config.yaml
num_key_value_heads: 5
vocab_size: 2048
norm: "rmsnorm"
norm_place: "pre"
qk_norm: false
parallel_block: true
init_std_qkv: 0.0375
optimizer: "adamw"
schedule: "cos"
train_tokens: 254200000
Each number is 128 + 32 x the weight over the matrix's rms, rounded and kept within 0 to 255. Layers, rows and columns count from 0. Numbers have three digits each.

# o: layer 18 attention output (transposed), 160x160, rms 0.0968, rows 59-69, columns 0-159
# v: layer 18 attention value, 160x160, rms 0.0659, rows 60-69, columns 0-159
# q: layer 18 attention query, 160x160, rms 0.0612, rows 64-95, columns 0-159
# k: layer 18 attention key, 160x160, rms 0.062, rows 64-95, columns 0-159
o59:090116087179104121161108139129125081143156096123049107117099131125134102128077141096109084109138123118103183139138142128136150120148164163123106133178062134124112105141121065159141175125160127107152129117159152122090110111160063125135124103168133132082151099121112110144123063138114200124135121145120161147132121123153065109137114109198097159167097170141112126154201092143150091138157086161136144148140108150102127082166155062115139144092107100131131123146102095191104086122150130
v60:132095135113098154118101128157117176131161143098165058130122178117105166158167146128110149093174141123123164159101156170110145107149117082100142171147174082136115181174110123148112138146096169120131133064141121141144094145137140132110075131109122085138114128135162140160117150127113117110135135166131075119088152178139136115178108127131162188091089161068092127094106129143140095163147135103109134130136121162083154125142122107095129139166122157203162113161120086135161105089132125
o60:145145124113116072160124144084200082113129092143124146108138086142107126106100124074064137172089171097123136102127140068132074146087091137123101142102129120115094101107112162067104088147136101142169165128107134151113150093093169132148163141183107153117124153119140164085117126152128096094145125167185145088123173182135114089094148121140093171131132095137118137159147138150127168121111141127117148121101122103118138145108071134135083187134116091123116105135133106128129132169105129
v61:033118121176141037098161107127098137140116070132136126105144136158140115090086138103129156085147125131155064088133098122140133193191166140163142153070132126081130096167122097107166172137174160179162083109148079133127153150139123171110108171176129181131167143139131158075152147138075130157112133102137130120151104115143141148098120152103114168178098123088096144172070134089174111143165100163100182147160092078107124178137115114116123150138148081116170126125103172085201119147129132
o61:141130096125125117110106174128107137107113144177159141130161134098157147179111111144107169150111093125118122091161137124139141080169122100067136121157171115119133163088135149126147155147136151071059075155096165106102089106151029145155108140113107084127161123112123061130113150133180128120126135168130121147138147147122081092118125113125160101119131134070154135125118173130128128144129122068147149153105153104116141111101176136122080110080118139144083046139148115130155160073088158
v62:153107135129117146134172110141183086185119178136105094118132139159112154167134134135101084098098062124124116139195126073152152089130086129097127161140091174120134136096096130138111160117112130150113132153126093084146157112193142146104082117165112157129126170127102104169136145153139113138119100159177108109121142148138113102170168101121153127118079167115096081132141113175134110088141120088154102096141167219083132089092119155127152086140120121085134121091139101101145179088147132
o62:103137128116112137146119144082121138085094079125144163157081121134093160186147167122099149086145084185090163106145119137103156098144103184181109092115127123098133159139131156088137101136041097138160151156094095139127124109087122112146181123118163108161117109132166139119123092102080147159084126154144123115143114128127124139146153076157125140142134144132126092107087124077067151112103136143072133154092086112128110150080136051101109188137156119142137130148143135127156153149127121
v63:136166099109100146123196092174112142160190130093150138061097139088147091123169144099096161143114109134146162159170183126147147106177110159136147180102117152142183125124073125167129186119174082195084042107150099166082132137151130139092108135142078106152116201132124103152092119099147102117124078172142102060119155154142067131117124066114136160120132192120104145095116132134153105097089145118127058088145100155101151110127118179105112136081101051124095137088109106140096191084096059
o63:091155121127130179143111118087142123136084074076112120120127087147078132180127134110083116089150106094089092112161120139120097093103079138148103146196130129122091160174131093120094120117022114119135148119132169079150115098121052136139136132129134129150081122083138205149141078110119165115092161113205110116179146128166085130085125104103113097140175106158186117164123131077091151123077188137087184131109130114113112123137150081128096146135170136099097096093147130090140113168099121
q64:163098132106144140143109144113088121121099145128129138103108144128150140145132122120151144138111167151134143124112098139125117136118138085137109150150124138122142132113088124111175154129120146141145083131135091121119161130153133133154139106115173147122138156143163109118141120116117161131126129158145156106121143112128158108123184168086107097103127114149183124119114135167171130167136084132139129114150119158118122123141088132123101144103097146097099131136159112133105144141150105
k64:117177114133121084152111121135106170138126127149132128190159105125109098148132178115146141104162148116138145108139193108122126132146145129166109117107121136138154117112150114122125132099155119121131166152126148100134132124124122132166158140082131170133129117106108190146135128161122108173115139135163144164143113153114134100157077114141082120137110117117150137131142131126153114130097125127130096146133121131107113160122116108133134108143134097155169133146116145121123183157110117
q65:112126122086129167137087145139094140130095154094174136112114145128155094126156111108122112148093137122146122104121144128136118148125088115128134117100126072113083109102121110089142153121104149140136089108139115153110126095161128130136110132077145128118168150143160074129130120107127151093125145158126118131139149119142143128130181134157112090126094119120156117116110150145141133150149133114165129118159133139154154126113096132147108127118152127149165125137131102158146116185095099
k65:184154134122127135061114122122165162154109148115088126106179157125115166105152113158122136144078129108124102163103099127157129119134128106132183141151119141101119145098172110125134118117074160127132126121127147139133130110146109134162148128136070136115153152124116133157155112121124119142151138104116141148144139103123162150098126158174126153121097098128170115147088121121108112090133151118104096137135131154089118086131102109101121124135163135101105171116198144101128127129158144
q66:112124102127143098145131111143122143140133139178134170109175119152158131149151107131115125120208130180116158098102105118158130099128121126116161141105131129117106158139121096188120120099128097101077127122116112140117098122093110134132106139150129110124083150148093129117086132139159130169116107116139123127153118114131135109103119138095146110146127160123143125116122088115140142139152112157097130128135140091119120147165097129132144124144157148140122106091134168092166134157138168
k66:130132093134160121120173143137122118131168115123138118109095105122146103149153161132125128157156134146113130141099140125104130157121154146158092122124144127109120143176099144122117129137104124168126120154125122126110138133123131131107137134125144108106120115093172139091104146139105148137150106146129123113121168136169133134124157098138119176135151122124105138172122126113101145086116102126169171138109113084137138173132111126118080163134110110114127136132135114153147135153146084
q67:140154133110114094112149159111134107122118066154087152139136087138124145128131108157120145118144133146131110137123122082171127130104151091108156114135100168140131129137120154185109138106146128125131154120116162150113112108148111112124121134154101109118122135136119159147115125151126167162134106131131121128120140130120089089139130120154123095135119138161153131093163121096151113148171131133126144165117148126123111097164141094111125116150115117133121116113159101097153098139126148
k67:145118133146172123150143110125152095128157140194112134142146145113143080092095130119136104104126135106132128145167156115106152142090146146111110108097144154142191131155114104132124119126122106133149127135150124099135147115094122132138111117097087182147114163119171133134122171090124171136197116127143114083116111143136089110129100133132109143118107096141115141128126168107155120161140136122162108187129127149130102114139119100141130135109117138125147114151101186121103151112154119
q68:111188138127112142097110156135135159106116115126102164171162087111086116130085119178104110087137109173110125118132191103087138110129150088131109109155103165136090152122111131179154096120116132105068153107137166165137125130179115162163142127111112088123146135114091132113102111109088149113159165129108121144160092144107100135125127105132144143117113127145092133151125144093132116118124155136118104148107138159116128112140134145133143139141107129143115137075156140142126107118101115
k68:138129136126142096211102084136124100101140174130134102159059141084154128099117130132161137104138172144138162158158112150138105142082148131131139129133117127138191114092080104136141096128165118160144100104133138110109163141097143116124108106134167108142091178160159132104097138124146136118129114104116111104101114179116129097133116135182129133123112118127110158121140082147159110144150133099108129150147081140116138179159100123110127148109112176141143099134129135106130145125136116
q69:134144108133119107101140125134143140095125086152116172151142112160115138141170148126095112129154140119131117127129118102114165150124122088108142126110113110130128104121147118093110147131125116163119134134148138156104101113100095100157107142129102152109150136128146094098130102136136145112130096115112133109133110137103140149126118098106168128105163130116146115072126156095119126145143133152116146119147135137156090110126170136144147113105143134147089129167110106134140126148131145
k69:124127164097148106102125156142101085132104127145140141132135122104123102131148136159122126121105152136147139140094121092065152078107156158127161128118162161092160144126136120112145114103092151133173125161088118128116145147150130114132118131129144133161075114159116154164142141145172149092138144115144122117125153133119156106108114113148084111113120133129090121109130133102154146147120149150149134117117105087153140124155098125144167099110147140111094116147116106103133161095118134
q70:164116131139144127162149094132180111071125124138087073133105145166184148138170122122150120144128134135131170111162140165126183130129151155146141145152136121141144150109107158149117146120136138143160102116057132124126095104117161114134110123162066169134102113102089129126165150136117116119151113157145099120111143104113104125134124164126146168132109155119116134118163177128157120118160127121162116136153082140109130123133121142130143136088107121073123130121125126147125154137150122
k70:108100135143145136073131183110116144128162092135154114100140139142121100118149093131098122108147104150119089123138126154116143151141128103139129107112129165113065143124157106124145128189137140117081122101101193102123115098159113132141107177169149147117127131174101173149104119120130150113147157113119133155138162116150081127125076116114087102137140147124155114142116104129149083133091111159095154089134162116121123107120147121156163127138136120136135134139114160096091141122089132
q71:119125136136164173149097161109110114114104147138149068138101131146101115152117110117152105130122133156142126137173125132123118137098117140130107143124140061132145119094070111149149097100128099150161102125145117089132142153162147131177134116108161146136143133160142124161136147161097143146147134118168143146079153124106132130120160099135129130139098101144149145116096125126115124133133078107130141120127093097119139135140103117108127135109127137084108122121103122121109166129148108
k71:161120150152125161152104153115140119136161139108147144130132129101118127144160139119118130162130110118141206152123134141132117152126132125103153150133108136086188142112129193097139093170146129126135128099123125168128157139103130134108140117116072163150118137117147147157143115096145151161132124137139136093122134158140153152142112130157119163096138119162119122141126122118079106115104173144152130135151126125099117141116123130081114160122122096119124137114116123118133138107137097
q72:113126114136074080094153091142143142153143154157161162154132076151131133140162165194132113072148140136106122142111105128134161093128121180152143107099123171167099179127173152136123148127133110128104126140147144173133103097129106098092135157134148149163122122107096118107098107146156115105142138136096104139170100123128140124143111123104156127135158156125069136138147137111142142105128162161118143138104139120140136160119114151167159121113146123154144112136138149135136121096113181
k72:067122146128111112116102183117151114113110077161107126096134090139128093133094055163128166092120101152127113100199171142102125110124120158160112083120124142163087131110137062079112143137154115121089151134104179055126095124116124121180132166133132106117096127148132159138118154133109111104140144145125115135109111143142102112105158153128106121169131201119128112120142134103177135143106099133109116151087116113170106104153134111174117106110107120134102106178097143121096150115125147
q73:172139149149119155142141068144157113096111097138116079138155147168169184111143135133119148091123115130115122129146145143130114104098153146122150113142140114162153141150126137170092127158114160143143094102081147142123115119142136152150090130114101075155107102109133137127152117109090101106145137108080110132152134096159116086119129177123155165126157128135122146110156137127116142105151095130166167100104106114126127135140098113125111150149149094120108115139168133178109115146121160
k73:126157103134102138110118138130101148152137083116109117158144092116089093164083146165144123080176098141109138170148153130092129119135168141155128111091136157130094151161178107107150119145153147151106131138125158124132149158136125142163139137139123148136142145101104149112119121103132152096095170155145140146152160155168100116136082081096112103143137109142114119132141120125112116142114125145112150125111134124144144140157146116150124143159117135157092128158088133129097107116105142
q74:164151145120130150157087148102125126077095171118123132163154130139108151106127102115119130131098153137109171150163117098134111112111142122116119156150136107116110133141100100133126092127088146130112101095118103105118130133176121155140146130105109080129092171110147161150161157133086138135126109111137132131107150108128105110096168129109131155150121123137172123128121117142149115122152074121149129097083102114119155110100120123091151134156099124126093107099113111142155133125126119
k74:189147141131128133185161086148124138155150166129140129131061141113158141130157138128173098121108137098154144156059101107099086128104144087141157146139147133081184141120121168136167165138100111142144092110148095166123137168096128099140118094104109123119110137116093116129142122133175113110102109112126098102147141146125122120153095072104132139100129095127142151149141122135089114123143103081147097078107095165119125174124123114053101139122135148104144129127186171099154118105102170
q75:132147148083101123066101171102152159135083090063132164090129163098107146139094114153109121156097152158118063110127133174115114136149133135124146098130147125108053099115159108081170164065127163143116123124142154160134100102141113184139163091171113133130134136090136127135129115145091153115124126146142174115123079179130155154156135102116091111114099145138148131123080127105109143054106107131136157122127143156128165124122158130095132135167120110121142162100151060137155136136084118
k75:108135107127109134037124141110095154154116110073114136127146145120146152130153161103123100111112139145082115158107103134149135105127143122150122137089138120094046113143140139135101156139083128074107038082139119154099101129132155132145162136136156160131112091084106133121180140120120116113144103088163137132160142117122070137151145142102124110111118145126141140119130103150116143091142137146129170109114152114152135106100139123114135147113114111106129127123151088129121163125116118
q76:118136099126126121123121100154134124104148111145108135135109147120103169131130144132112117134160087134133156118109102149124123150124131173100109160146123086117121124124147162201142141145105144085123151123106120144116084158171107161117092143180179147123137168184074173129120140134127097157103109112145075108164170160132131145107126095156176107145116100074098133106131160122103170120130090148131134104103162120136138120146116143120120193123101157128172153128138159142108099119143163
k76:113150114093104113146132116112155141182085123147151197098124116112096145141089157124095190132094103104139137095147143149131154193133089161156161129129088091193143090144107072121109129117149127136114187140123151165106105123144130194126138166134114147137104129112132114160063115109081144147169174159102110138157085131162165101097169103078128158163149109125131139107119183106163095131123076150111140133109131076106144112116122087171081131132131125100153133121102136168121109139125077
q77:144137139112181168163053102084126107084150154146125026107149170132117149088107111067148129112137133199135169117153101097108115102140140108141090165130117098059175114114095111124130088118118128110146064102065125098151111157106215165146137166090164086142113180155165124151162107147131145083128141122114156132052150148127114126130158155135121146135096104136165118149077126144085149154133086113164114134123108139138117084119147100091152126091104139116119174149105128135152149154123110
k77:154117130159137136197165115099114147160103158123084133132099118152136154152148172088081094202076138103123191188110118142087159111104107112124058147099119116086147084112117139126161155145152088136156182133172092162127114111114204175113128105103103144145143148155085144133143167155114095191118076112129121064115154122139138137132110105106125145125095094172118137115117136128080151142122126114116166126120087142137102147112099172100120151091123163145158193084160110127080114128108120
q78:098106104171111081088177116119089180149114147110110150125139105144111132109167111123113139140152102135158125082114106129148153142145096108137110102116131163167105150152149076105112147138117135139095117141168153138151127097076153132144139129107080147110126119149118100088060110098152175093168121140136124166123132087116150121141130138135137108104120137181189099124120080161170130119133180136088125115152092126195096117130134121158136106156146151185130202148121152133126116111113147
k78:110133111118101049114135121107102176127130104181158121176177142124090096147091078195050151105165093204144128089122160098143172108188141180147165080119118158174122111123120108142101081089125116123110117171089135124160088094150101094167109195150123087119111129177144157152052184076117167137118148229104137123115114068171135155137161171147149123202136184142088116129129103086183166144117161129150117153143137106143128096158090146170140098116158152142089164152078181132159149149175104
q79:128090119174117116151156154164125107155185129168142136159091082173168146145125154117155168085173133081135141148163158135139130110084163091131105158134104117167180139136156144191107093182118094169106098109078163187131097096117177081090111130110157146134145122142143138113114127112132111178120102135061119190133111155130122119091126164122102137113143102079140145119115130138053087130153131164033123151134137115115119150105109124160094098073192099160160085127115182093179121101175138
k79:106143149139135122206121151068174133075158106146093072138102138118134075123144129134146150162105127128176157104150167075148151123072144128119135127124102129122179141131115109112168106159143122181130163163128110096149136159143160130123133086079082088129129165161140092121137123134125172123137142128095111142104121112123154125126139125142109122153117142127129092122142125109072119135105106110113100070143120174115139103153140115149155129137175131135147165105118152128104081138126099
q80:121117101139071163115158155068175095213099081120067192097176135154111130132069126135121119166152156069154119145044105137128173119139106149112131088152105146170075150115152128136150117116100114193124094141171107137145090158150132126147143157144077105127073088139089136115106142183112119140135125171151122123194099153143068156096096086133167147097135160117100202105085112132040094192097133140051156130140181114123123105119125131112151091129154107145172147075110145161143164127178127
k80:092140143093087137148108179061151181162082138146099142130131173153043172128056061145111114117127148095115115189191161113085151151089140134087140089169070194151115123140155098134112121111153063137072088123177115125182095109088127083163131159181065125074100034132202231101120100123095109125099136133159137135197098127155074143116116122120113135162155168094128094116149100063145098137088114193071124142187200123134123133164095080171190118086108129139108161138128123187123183140164119
q81:100135181168175082093108161125107137083129070169156181130128089117119014140228125148085139098117132119089148145125108104111105115103090093150176112079154109190140087131106167067118112106142120072104175143120145081092091123125166068146113174151168135104150169141113145131130159024112115105115159097107111122116153164135199075142103156163138129096187172134031112124155168224098126125116130084136124182151130123100136100129123120097116142146131097127105122138088171105164038112108191
k81:064172157141121067183124192091186120133143117131087187176068155107054103124097144156116099177139108136128141179159134132113114141088150132092101092196105134134157152113123124076104117117159082159116119143125107128157135125137113133178120150115131099100061122161133106090066122117132132125144145186166095095150087128113130114088166147137136072117125126116097081123079118107099085122134112129096090157143120170087216133139116148093116143134104115141111143069131154137096133158146138
q82:109066086130132103107180071111155104091096109150149100150123133128175130139141167109157146147157064142118100042135164178153129119146091117120103156181112096144105142074124157122088163099095150154167079180103078159145093165119122150131197116111109160128119191077144133153167128192127166119124143133054177151049182092092155133151150111089160071133036144111134159123120148129090148083101167127133142191153177120167087090095127137156153169147157139151136143140121087102125065103147132
k82:152087161173114131121149144096128078065125073078158139122141179160162118100140188133151157135075103128151171097154231164130167208114096063123119099067131108133090196136123122149071109114093166101107121150095154117130078172096135114092150074149114106140162122083182131217160097146094167111184081122091118121133193110082143194130169141182097068088082189121118120106146116115097091101131183132171079156160151076084137105113187164131190085115204111104073130204154133039126157116110094
q83:088160146108119140104143163023138214112131166203116073107069047090145131177176169107137031119075119158143166084130101111059159124124124153105141133085123178096122101081128032185152193089205061115039156109140118149121132122127152154158164132154176182107134148149098122182157152205191144182160097095096110137141105179149125134160116083155092126143132108135102135184123148082164129164175101168086131160138138156104018128099096123132133226068154120167165142076081126203096118105112074
k83:059114150184060124131112086088153162162136099164095046100065067127173101140138067112132100129142105177104153065164111116140201114168144092103103166117104134115134144032127084125095158147114084101091092108150095120150186096134136113183205102129112077162141148099136125166107154153201103136121150102139129073078135121173102119116147137162118120109111187162171094138077046084150110132088104226108154171124162129163084112131125132115132222160177153121140172081083135197106155140155145
q84:109158112112097099117104143121156117061133129172108137196134159116085153200121175179111135129122158104109062087164166097147127069102126198098102152194168142136152205041171172212126174093081132182085062120066148143097076117190178132138052158135174048125156167148110138121107099138144114088130148201081161081187192184139103166106119067167124115126149168172147160120164171111117096127076131175145131122186164058086117118121174173157093183161172155149154096150126154139140167141076137
k84:104165081124136079199144142117102085154109162082099179138087137123113174132120173143087108118076084133104130144132103158129146109057099144114131167189101121166146153094098094111121129076123083071100118123119122152092111113096173146126166164161191049136128044112168135175183142088092122118149092136050092144124110076127124147103114075079120109056143156162121071118174205117146091193152162161131167134091151076087127120046108105125134214130133073145156184127054128197070129050127125
q85:115174132087152116097113150133065173133129136118096113114081106071066149137184136107156106150072091156149079120088069179078053077114111106139137139125115162072133086178149079192182126035132099134147120113135114118088157076163204114086106115164163099071183129178114147115113126116097119187165194135162179149078052130141203151127142180143094145089158077138145127141111081155062119156132089149148086114154208145108164094079169101114155138103127105168103117113125052147146059100157129
k85:128178167067127097119135097100127109085139140186127102169101107085091143144181189120203058159072110172112159063179090094141070109133134182125138181158101062109156169042119132194190121073171083171067157164107053078190161157115165154134150063154139081061137125138057181137138127105128117133116123140115136110124117136119163111159101108141142106116128139114133095110070119095112073079135105164067118093154095156069094096121123131118137234125168143139127127058140137139118052102170109
q86:131091166107147108211205128105130172090087132160132131091145104144115157172171148097104148180076096128255096102100102105060086159055141140098072144059088115104176105137126164138165170135212115136123078115082112109163156120133140137082138110100097152184167129179036102071097151152102160136187161116164191128122157160142168099139104099080091091132135102149119139100153104086134085116095120106140109034152105102207120154118141126093183141123193165095082184167174145139157094173079133
k86:158161107107143101167085108096192182102160123118153099132142166135106148216161108129138140230124103186140106135132105065138038083077145157099157226144132084087140104103140131111131085151137090110149119066105112109171166172144193091098142060106124031140178113132096127081125037154156107112124182175144113146105101132143169104100088167118115119114133122083141061138135070105113157110135165143133119088113116114091134126172122140107187163185119071094127125160175147085159125151120132
q87:155060147095100144095109076044078131142147126118095122149172179160237152136182125112144130194125132172115110110124142092064132093174124171150104158166159115140112169152166138194184166205114113190114094094150112124111127167077052100078176119187088088169082123119100176146136058154182109150058182061181088126134137155144090149173077109172094109099079127150191142192152122086112049132163179143097100076108226121132023156103146099133091138102148117122115138123141128162134196131156156
k87:161071127116118170129187147095140175121146154154105104121133117180179100176111140124055135113125126079121032154116117159063155124120088128133110169212197174133102180137094087153140150166074153186126041140147090171144095057121100121129134158150147198090083058140079110105095075109168105134076124127149107167176141087174070136072086064154098186060081166191170170166166132129112047161130185138131158090127147131154130185122242096134100117126122118199163117199135119069102183063126150
q88:139120063177167115188105131122084117127111113164132129145222189090120076159142104133117115169105196127137174108123102139119156169172178116136116089114123114128098097142185114135036111136125096053168102179150171100130137173143181100110105175092075164170162154129145126046121131045159124123107107155106193099111062168128108177151124223146105092127111167120101137194138121095147169094107116052154121104130096137143164107150077095128170117135139128115136162143149119148159151173169152
k88:154151103061133067178123099212140096081109162149127144143131157127139109119099107131170142169094125158118158213151212169096175174192141152180111111129137099076126067119182119128125069091107166126162174104119135125173093195139183127078065121112102071196152116133118144128055128123132067122144133115140158084063117144148117148167148193144163068188094066064156082157094085100159159167077153084179093105118139132085187108107169152085138085152072099124113155099091184149144093170175094
q89:148091134111095124142132125127118139136143133184168129070094158171133129066126090179072056086172172106210068209137070100126146130060066145147139089153101125117180173169088173159157122108112096131121061157154150120140167091110135082148093069135131199093114095171161168132132132099173101134096177158179121102099165095161131127158162121110132176100164188208139069144088087100115130116136171111109105179102147151157151192146142166103145053095114092147093222110094136105137047068200129
k89:108205129113129103160082118056180130116114115153122086170161172101112118075094107171098065159123128159156147150186117069148070137103156107057175086118107139088163145072103125150144098136169058178123147076084088108119137159177147134124144114129129067137133109163139132159140112105151124110082147140125107094077077147103111111126142147148128103191095118057087104089109113087127084118084197021082112158188091205124179108222120118104175150105114112130102154107136163141104153126153143
q90:115138127158110141156090149109178141088089109173147145131074148185101118076151120165051097107034130054068064129141102117134143123123101096108104164175137117145097181101163155092093203135061098046090082093175114136094170085127094079152186133097100146177120133095219144082096161091117087156135132124110122151139114051149076095096134148150185165154194164145223007181122138200132109155045136158091172057117100155149124108133085095141202114193136132119120087101169106168098147148097130
k90:131098095096130198123130170157097121186143126173201112107089142138118148088079170104073075080090184060144132167159144110225112136180081114196126146165148104194101151143105125124116142127083093069141132071127152144063096096117088155212115159156133155191116112115133104058104191093107180122155114137117167189099114116174074092058171119169173151178145201173153027106131139117100155123130200155115084050122082059162112087076101082118078083127167133110153144105082120156148126144089095
q91:128033132135121080122099037135080123139069168096178177136099085193117135119184191109163144120152080134093146190091108166137119161162062169129102119108119114126125119133196152054172139112132167144084158077113112129160115139084161093150144097140111205126085105110144194166120090090129084157127125116092167122130170078082136142152101132108152144141086080135127159091200107136126128076122168130078069124092170179180068165150203139150123161131166179117118153143139107064102125155138130
k91:130087145118097134119146138078156120090130114116147141056144115108174105107138129119140146115130077151173140101156202102135089124114129120123111085058072138096118183147046131207168101121143113152087119060148117066136150138147138121085187099124103096124182149146142093172105103183148148129126233142088109138089158097105151167122177163164126118172146193087143157113158075067129009150096147145084124145128190150164116109124144102139169145098148155148160179127147090133158154100150157
q92:120116117108115142177162138124164147132116103130129104168051128098087098147146117175091149135164166186153148185106151082142150086083076106160193058071117092072138155140110055165113172137142158126127137098196089165107097171167066139146114106098141123132127186166173122160094134126104149080109223123193092122115202139105133155155210115146175109133102147111092160083133112113143130102149079138053088060148105107118131166140100136128140168181107147131190189152167131132088180146032173
k92:124095110127124153172167132124175179105127177170091163068173144124051121133101132154101043166205114209136070193090127147162148117025122051071189150118155134107134130097114106136095113143083127176183085139212119143162133202129117102158115106090157072160120147147124080068121109104153137132120145140227075151100113132146113134108099044124106105140100109080127115165215150175148177130141028132161160117101045106143168112176094139108142151114085151149171159107178143120098132119060210
q93:066186183094081107125113147090122125161164168134164183099138188154088082141127112113109138165115103151033148082134069091177108117158155131178089132144100027091175158148124124164128164081162156113097164128115133167167125148145115169114158120129211123167047145143157134106158110099142061131140223191140108093108119082110128132158142114153114112093135185183137098101078096199101157111120157102146170118134139185097158131161110168122156156158106136063134064169065082120101148183111166
k93:148108087148162153114198123128066180146128132109127108116164088143122179161134205063092077173143167139135122072104114173153136130170072108179116101133158068141075132170109179221149148089173158109155126193113152146166116157078093167131174147118134187169118106124157110081131167080092149107159098134160106106165175119134133116139144090079140177134103092195097164136112112175138154097127166140137127070092114119225110135053103116097079082177171172091195139182113108123138139134156164
q94:083161160071101115062121078077099080198148045107092094049162085161191080136170121147113192137110150123119078128112102126113190126206134121184109072091150133163137097163130092064137130115062146126093171135139194146155222124188141049133220199109222107146150083139097163168097101108193179162180145106153153217127086037196102158138112136096144111144167002153126138137138186190136160169143127097118159074134084208130107120073104135121153136122113126152167158133084150072217169162092069
k94:109137094087134047148121138181135137142183106195000112170213093167121128081168080169150194185141148140104146183107101049081153090137152114174110139085131096145134129128137135076165085156152131142094135166155099123096150179135057088094150145125175143161138124192112104113080199061150153153127175121144138129117174174170088179148106179136123081169128142098064159059134124090105000124177140128072127015095077170122092103161119180104138133115132146141118155121119097158189099179116132
q95:149144176100099070202178089110158130116136087103090177153086127169070063130158097149123112172128130086078123034075082124165145101182076143094131070073143156161126149108173114167150156175073143093151148103130147091146176121154115181065109165042080129174139145093149162136075181174168043088126136116061101086093135162178165104141131087164118150192119097132079159163111106183071100101097107144166171145118110156132197218129172164188137122175117156124120046107124134110081123173180127
k95:111124124039069193129205111134064123157128134111200129196133107102183150138109169089033152051088118168152141132126094113153166112194080105166124138149120083172154085142171122166124157083104153059166102096170154125139135171094095089074155164147137189144127086100119151123129161092116131095093126169193127168143110114165125139135120136087113122116122119144094162118121177137125152112129070176167171192098163074158188157010175105116087141119195125055119143151155130124188183162108085
v64:096108095129147120115070150192113119085104171146118188076229134159141146144149166093075120131129133145131109082063200162085115152171189127117092135096130122114114139114125090146154058125120110106193089151130113065108165129108129132119142029136117151069059142141131143101114071170163121064082146101089181180127127102122177110085120137147068145101100106139081176141076129123128133130119127137161099148122067104085100060162114124160141130147105125163136126110129085117119070070100157
o64:174185099095163120150123133071147134105129135130156072147066082104129120055152062163157123103118172137093086125148098099205237207119094109082113188148144177120132127120063155171136174150128151153105147128131109150092109128118035088188117190107087098177112132119092126123155119108147090125137136089167100105140120140148127137112131133137190163151151150141141133174102084136107108125109137054093125136159124141178136145101107072131093115178168148095157161150110168161139178097156140
v65:150168138080099154132142133152177081165128141153161078125136104143115169165123133119111155111161102169133114123188079118146119190074119127143202133121048091119137093108142140146123170150144172171147130150183120108127089108135142148143084184145149220146185120097175184155138163193111144151152108115109143133219097075120066140102103097083098164113121151192069078167109124118100126206104155137107120096111116159124143152121139123123151160146114102143162127153089106053068127130139155
o65:085103071086146152126138120116071140107091073162066146101129164135142109143123162106111149153139117092159119093071123127154091127118153136120084135120178096144133197147104123106120126146054117129082175070123083070124095109137153138129082072131117029116124143102191134154149147100170127125151125159082075136124087098109178117158176156199153082112124095132039141116079175177066132133184092136152117114125145137137126105129134169163112125108112219123127120119129086165161110102161059
v66:073150110163090196124091076111076069113132140120110112115119149115111143156121134111102095154185167157149124176076126125207127205195152135111114119154141173106131122139204119082168058075139097103174112159102136174092115084147143118105129146121179145132197128100090125103097129115172150108188113086132137152182133145117146160091138135111179170086128118122111116114171109144201123146113160136095160120136151147157112117133092095154126141162147080069109133141179116116186132091123184
o66:139124097070122099123149150138095168106119124149108154141147118108149152102169193113170099101042135130127157097136121151160083171104098143158155210123128136081159129139138158190130177155095097113074178139100089067174145136100112103154094098122137150191140147091148151107120147178098094128089149132194157142102159128151107090138126084133052101180142124147160157135068142126137142099216068133118145131135128106119151101095119158129149139118121129121122147177046122113123095105140136
v67:118180160174102139101133173120136129099137065121152117147127120182208198103000162125098126147118158110096173116170152147103137122118160104141165165071153133145158050134158129176159097066141076089165138180118187192121147111102127187122165167052122059108099125140143118140150075117151155080078155138160177152083112095142170118202089145126173092125121138125173082067083126101123160110149121132135165102156163110091086087097073139187138115164093098135164118137148126106106127153090065
o67:103092093156127126098128177086143119155153174151122120099146091098128142113153158153157097155117123168112140181087128154119255139126122194101086150150160134074122103173158141080204111148139191085199110124178074063089194162160118148109142133154127191137128126151117164161116112148099161147105149103068145144151088192140044192090087126111143162159122128100207149113089141122142146160110135073142140146099127166155142159097248129138066154071165152142106127127092174162137202103129150
v68:128207104130118143120128119064095087057141089143138128117121165148130162131190193162144187097163051088115172123038091180069114166151176121089130090101164108116139113181203125117101205172128170133100112107134164128145128135165144168115124198097156125152156120120095115143150092175127060136120114143153122176055121132103120098134105125157127217116051145126195132156120110160137149120120164170154153127153173103127124123111083131154143114099105143125163123130074161109171076091085130
o68:092099089163103177111119171118148141138148102173091163067137129185154142132113108105114076083175112109087154232113116068153128122154118090106157114205141109131115109152105123138202130164066114094129157145111137141096145107132080130187100130149114163092108158066129104117106174164130111088191124108159133145159090105132104133118143122087128091138116124151119099160101142102142118169099094116072160184080065155153077122141152084172072172121148118132141082171145148113132086134085135
v69:158146158126176115097092144146105141132103072110229126159083150137077035152146102118144126075120071114182146168110112169148107068159073096081106148123145151111127118161124132105136139143142208124099131107108120166138049145152145062122097160177136057141182147144122121062146104108119218162206124142164124130116101151113138124104127100145112092107174180080141124069088128083155124130180114143180127140073145087108151141089094113128135124074191108175130127166148156163162144148109074
o69:107105107142063122099049134141111135136107125118165122107092124085106165113093138142133153119138193163119202108150162075063116083143187113117141093116143041121154113073157096115116173148091090134121126184096182105103189150118125108120120095170182143112119073145102122131139151156126093149113164094110120165096151093136066121200105109108138143114129172122155069123153136111107076107131129190098116183071123114120035104194190162052107101129145094125119153048152151137137091174131156